Weights of a small GPT-style language model, trained from scratch on English Wikipedia: attention and MLP in parallel.
Each number is 128 + 32 x the weight over its row's rms, rounded and kept within 0 to 255. Layers, rows and columns count from 0. The size above them is the row's rms in percent of the matrix's.

# layer 4 MLP down, 128x640, rms 0.0475, rows 81-97, columns 560-639
size [ 98  99 100 111 115  98  98 101  95 102 102  99  95 100  94  97  97]
[[156 113 132 135 154 166  95  76 159 117 130 102  98 138 117 132 176 119 144 129 136 147 144 109  96 160  95 128 129 127 118  98 115  73 149  87 103  90  92  88 152 144 124 136  94 142 164 166 146 125 177  97 170 153 137 135 115 164 137 101 215 177 222 207 101  83 169 107 153 126 189 169 133 139 134  83  91 125 117 141]
 [130 127 151 170 141 115 141  90 115 111 104  58 127 116 118 101 115 137 167 154  52 133  76 170 124 128 102 154 100 177 125 101 137 147 138 128 108  50 172 124 131 113 157 113 114  87 161 126 126  98 101  70 148 176 139 156 142 167  80 117 211 132 180 125 113 129 171 132 102 124 151 150  50 144 119  83 112 109  76 168]
 [163  77 150 157 148 119 111 126 152 136 129 135 139  98 119 138  89 132 114  80 112 114  80  85 122 158  74 127  94 212  91 144 143 104 132 131 103  92  87 129  85 164 104  92 179 136 105 134 134 134 198  90  86 191 127 129  62 134 139 144 153 133 102 118  65  91 142 130 103 116 132 115 142 151 114 164  94 148 122 130]
 [151 189  80  98  82 107  95 130 148 122 148 125 136  76  91  79  68 131 170 125 168 124 131 112 194 106  98 140 131 109 126 155 133 156  59 134 172 116 145  92  86  84  93 149 105 142 111 139 137  89 227 119 150 121 155 123 153 144 115  93  99 102 117 131 104  69 174 153 151 131 100  76 171 119 103 147 158 148 127 113]
 [192 113 107 165 135 108  66 181  98 124  72 155 114 131 150 158 125  92 119  96 163 102 138  87  85 137 107 127 159  93 179 134 115 117 162 167 144  61 198 190 116 135 105 138 127 122 110 145 142  74 116 170 151 138 148 131 116  97 156 115 114  43 121 149 106 126 135 116 136 148 148  89 129 106  91 157 144  97 140 161]
 [124  92  95  99 127  90 160 112 127  73 161 148 125 115 153 132 117 139 115 118 157 134  89  75 158 180 138 150 115 130 119 121 161  99 128 113 178 156 124 193 122  66 149  70 114 168  91 123 112 177 144  80 136 125 237 170 136 197 130 122 181 132 143 137  78 105  91 118 151  94 133 113 159 102 177 121 173 123 145 198]
 [ 36 140 127 173 122 107 102  95 133 121  83 114 108 112 101 140  60 136  73 158 192  73  79 113 104 120 104 110 103 162 161 114 225  82 156 108  59 130 105 158 123  80 126 134  90 124 141 122 125 149 111 156 101 148  97  91  94 145  31 105 121 123 146 117 138  77  84  85 102 159 106 160  72 112 163 103 133  51  99 141]
 [111  89 142 106  81 107 187  78  89 125 116 125 133  93 153 130 170 150 181 142 137 129 193 123 112 184 119 101 144 135 187 179 120 116 110 155 106  67 156 170 165 170 146  98 111 133 100  99 156 127 135  78 140 198 143 179 155 144 150  98  90 107 180 102 166 182 115 101 141 153 161 137 180 116 129 122 115 111  97 177]
 [145 130 184 123  58 160 118 150 166 120 151  56 156 115 137 184 105  86 156 154 157 119 130 148 137 120  80 114  70  97 153 116 100 123 154 117 110 125 150 151 139  94 121 108 149 132 118 113 150 159 130 104 162 144 127 132  99  84 124  68  88 135 124 100 143 103 141 116  64  72 140  44 138 181 155 100  87 142 138 111]
 [143 140 184 122  84 111  80 137  76 115  79 131 186 101  94 119 132 134  68 116 152 157 114  93 122 176  86 120 117  98 128 100 109 155 152 181 157 140 108  94 117 158 204 126 136 105  77 106 132  88  70 113  70 105 153 134 167 105 138 163 122 142 161  94 177  78 159 120  79 109 155  73 134  86  86 151 120 163 153 106]
 [ 87 132 128  97 132 121 139 172 123 109 157 123  89 151 124 149  95  96  82 111 142 166  90 189  93 128 145 168 110 125 144 172  85 148 130 144  72 125 113 157 155 114  86 154  77 142 109 146 149 113 115 138 165  90 138  72 125 128 125 156 110 149 123 110 182 143  83 120 123  86 140  93 140 137  79 155 138 105 125  99]
 [119 119 130 131 110 131 110 124 128 147 104 135 117 101 122 117  73 128  78 189  95  85 162 181 117 117 128 121 146 103 120 160  92  81  71  68 168 146 107 151 130 177  80 126 157  94  87 135 166 146 138 148 132 114 108 113  78 184  90 111  71 193 124 102  87 109 125  93 146  20 101 145 175 144 153 152 134 138 109 135]
 [116 151 124 129 179 154 183  88 102 109  93 153 155 123 112 175 107 123 114 112 126  91 108 106 134 178  88 126 126 147 140 119 181 127  71 163 186  78 136 120 107 134  68 117  87  82 109 146 167 132 139 166 129 111 114 139 106 155  68 128  78 201 157 122  93 107 148 121 123 129 162 175 106 158 160 105 184 123  98 141]
 [135 193 112 107 175 206 125 146 126 162 149 168  88 188 149 107 193 194 158 177 172  71 170 121  68 137  94 115 126 104 124 158  91  84 125 146  96 153 151 119  54 125  91 134 140 140 188 183  95  92 141 118 119 177 135 150 117 120 172 132 113 150 108 145 149 177 135 166 166 103 126 103  70 119 113 121 124 165 170 110]
 [121 148 143 113 147 140 100  95 115 126 124 149 151  57  98 150  99 117 128 116 106  82 128 136 119 102 131  94 120 122 118 151  89  92  87 162 138 138 124 134 137 137 155  93 120 160 147 140 138 167 131 173 146 138 148 115 122  67 150 114 168 165  95 169 103 125 143 162 129 167 123 146 180  94 122  62 152 182 160 125]
 [143 107  61  99 104 171  87 158 106 191 111  95  98  92 105  96  53 158 120 103 150 130 154  49 126 119 135 170 154 124 149 128 144 100 186 152 144 101  91 117 124 117  53 158  93 130 129 163 123 121 182 129 140 148 111 128  83 122 171 110 111 170  56  51 126  63 133 152 148 157 108 163 112 114 105  90 109  47 181 155]
 [129  81 199 114 111 151 150 103 144  83  96  56 120 159  95  75 188  92 152  89 109 146 130  90  62 116  61 127 107 128 163 134 103 138 135 188 150 119 119  99 167 108 146 118 124 100  96  81 129 118  98 112 125 107  72  83  85  70 174 112  90 117 122 116 101  49 137  91 168 217 121 116 147 147  97  91  96 141 103 103]]